From a checkpoint of a small transformer trained on Wikipedia: 9748 steps.
Each number is 500 + 25 x the weight over its row's rms, rounded and kept within 0 to 999. Layers, rows and columns count from 0. Numbers have three digits each. The size before them is the row's rms in percent of the matrix's.

# layer 3 attention query, 192x192, rms 0.0531, rows 51-93, columns 0-63
091:486507523516574519501503499494485497481545541508469521537535487431476501546512522523474519431452481490525500518497505536512491528522485506501512477525486471447507474526480450503497504492494571
114:553527466498496522483508482465477496505460523507532512459499493508514493490553484563482463551530491522493492494509491519499556588501464457494511504534489519498489533446502547512516511486471556
115:512506500505503472476521519459514507467547482519492509475510486490487482509509533506478515498475502525493464484497462511463514495547559558475457466513552492515534507508461484477445548569527491
121:505548489490477516488486483479467498505509519489501542491463505472497536436522487490518461435495461466502483519496497496581494546524496482490515471495506505495522499444507506561512512514514525
115:498528492495478546488539480504471487504502502483508517535539491453523466500506487515489499489439507523520497512495511498512530466478503508472514518484502474531490498434472496510487470505483478
125:539513486528500526504501478476493491513498490522556525474527533471493506473543475498474459481483471461482513543528515519540552553515464471533540493542481510469514537462484544522502495471477521
106:543488462514508514476507495526461483510496527514483500515532514458501511471514478506469490483467531532507530533518498493535464522501493507497531536444505536465504486447513478485479466498508529
092:526456485466505488530478506491513482522518532512541507489521469475486492537495493506498524526517491467471518508481508484450530543485521476533480468513496501528467481505522507468503508509496504
087:545509511464497507478524453470514489492477476512498538538487479465473511525489495491519497503502505513525469499476506524490534538495492492496498459444495522490489508469538492481508477527479479
120:531478485509506462468510516477533487510542525516479519549510520465519515524513533455514489478533497491480495468517463471534465490505533516475487460421521517509520480519529470475503527468489477
147:514512487507486561487497472499508442470439531488508507527497499497484426521505478514469480474514458469486504518501557513543487492485478507536540524504480470519465539450493524534501491508534511
088:493525521480512534526523512489494526406481542480490446484515462492525473523486542532521508546491497494499517476504518516515510456532467453472499446522467505463494488534490485481530487459485479
101:479510518506509467518520547492517535480510438540495488412504514511536513515504548515494500551476482482485541476501515476490511502519517471518494495507478465535529502536479452476491510494437507
118:462487535512522510513516537493504482487548487546457484515537530484512484544437495460480554501521484514531523455470458461463440484488541505473487515476513500493550471503558438481516505492493488
099:463481471511498500447481475524480494447532501470509519524479523482525519488565509489552509483471507482492518472484518513474491508506501543504486490502499529538505462506527516486500511469501484
102:500519568514488469523499530498483484521520475510498489529467494532468495506509469491454501475526526489489511505497515481468492527507500501502481507521501502476555475527456479490511503473539548
114:470445522483445502480493508516518482493508512525489512480482525489535499506432535503493500515491512509466491464530503455517473507519499483508508483469485493475472474522539502458540477483489467
113:471492507530476507481457530515497513520531521529466468508508513494460528515496469488483518481505496476470536425485496475488493561507516522473485498481517490459566491540491478480462506492491496
117:470472505534515471496513500503517468451526461529500472498516493475474480493457494481480524504503501517488513503539495480496459521521537501523482485478529508479528437554521471480506530518482498
130:470483478490481486503490534514522503483501492532478459501474513495463505507429521475518508546515519478448524493512526464478463487530536508510493459468479526458517470497481502449493514487483455
167:526516479511501557485468440508476490522449528491531515481533512509521509499551453540474477500507482475499480529488530492496485515468451485509573527545479479509442516453502573544547482501534510
131:519506517539470546556479488500503528520489514500522516485485526475517487495512527500496471485499477479519474549480553469499529527518453496478530500475463481489481520482499498536505516455530556
116:502531495484456509495478462467465481525510486523488520511510473534471471487470485483491487490508503470501502528517521494515477505522488505542507472551540469523491487481498500510521503508504488
094:512439553524476527468517472518496480532473527487478523515517484463500506472512500475479489439543519489444494546498501463517527511499508510497508503447487517481503502475507499519528480510532538
095:478504555501496475515492551481509523464526491515460518436488481516491494554503527492473476500541510489475500491511523482486520480497496485480495504520542453514515555527499489495525483493434496
121:442463485482476470508490526492501491479528489501496471520515458539495496515469500470509506504501453493472529473495508512435449475518536520509458469512510494516516462564494487464482487496513443
149:476455511507489475523493537491529507485486457514522478482502523510468495521449510456478496523505508486479531474518505482465479524555513504530481502490473479474529471517474495459461524484481466
123:464468493520472500503477489498496496476511505484475462491490528458510502492532459472518483451490535491489512522501548469487490559542500516491488506497488523451539457487494514491481489465509476
114:495415532467499489481475478522531513475483510504444504520492496503493496517528493473506509413472501486503506478501508511503484492499516520514496510469473520439561513503481517492469464526488486
106:486536509540476480480497486514452500557489510512537457490535500539498516513471490473495490517504517533502525479521500541439495470538493505513496519543492509455541472498490504483484542519525514
131:548524502496509501475512487529479517505461529511489496483515475507511491509542503553497525551497510526506463473475483489523515507492486525491507501519496446509464551447517474506496489544484486
160:542503486494468555481449442487503498484469528441539510511515534497521518498553510543523501497480486457483483543506524504515506532496462455502538501513452487533463509445516568514519490488511553
135:492551529503510524485475488501477513551504553524493505489531460471522529493579486547493508542444542489522479487468496473521497477458486491465516495525531488522472519468499488551518507507492516
103:530572480531516514476505487514462529483516525521521488463501507509515501471535527484499458454497473517500524486473495499547500475474499510438519549479510462520481542507465496496490497528529513
139:494500486478533430515506539508491518502531504520508486491481512452509529486454505487502549518494534510508502464527432454512476484521542494462447492477536520484541476549511479473500519504492473
111:492510516488516468502528517536515511478479480515490467477505485469483542508465523486477549471529503513482492494494473500495507518467556513526457475463508484475546488462538452497483494531520452
149:492454500529538455497516562523482516470513494508492477498470506479477530520482518475504531500514516532496500481522493458484506493519540519493449491451489521463538513533506458448484530496480480
162:501481499500466551491479424478519479512484533494520520527519494503520475528505480545473477491496514474481472521506569521500482499499431480514572481511511506512468489460496550554535488512517523
095:523515485478524500487516476502499473491492494521487538513488475485461543437473449458529495513506456494466515505474458521487514531469486511517498496528428545480470493491497524503515507495520498
111:523541469525522453488529518501484484489506510523437494518560469507504517557527523488482522545499500510455493514480469459486497532483515514494496511459494510496496521459483448493472510513514516
125:502504536480512508540537491506492482495477502501482528501500472507503520501484500526497482536511489522523457451464464511490512445468508544491498513489528485519485491467483502521530484520471445
143:466462504526501499517529511531524446467562464490482460548524516489516466513468481483476522503516501540510489511523507466493485482512485543496489536452537522470502455536503477454481494491516494
125:497548462494529499507552499435508508503563518516502479470502490509517488488488489554509514528499513523529479458448453521481507470504534523512508534514505487511485489527487491474536474526505484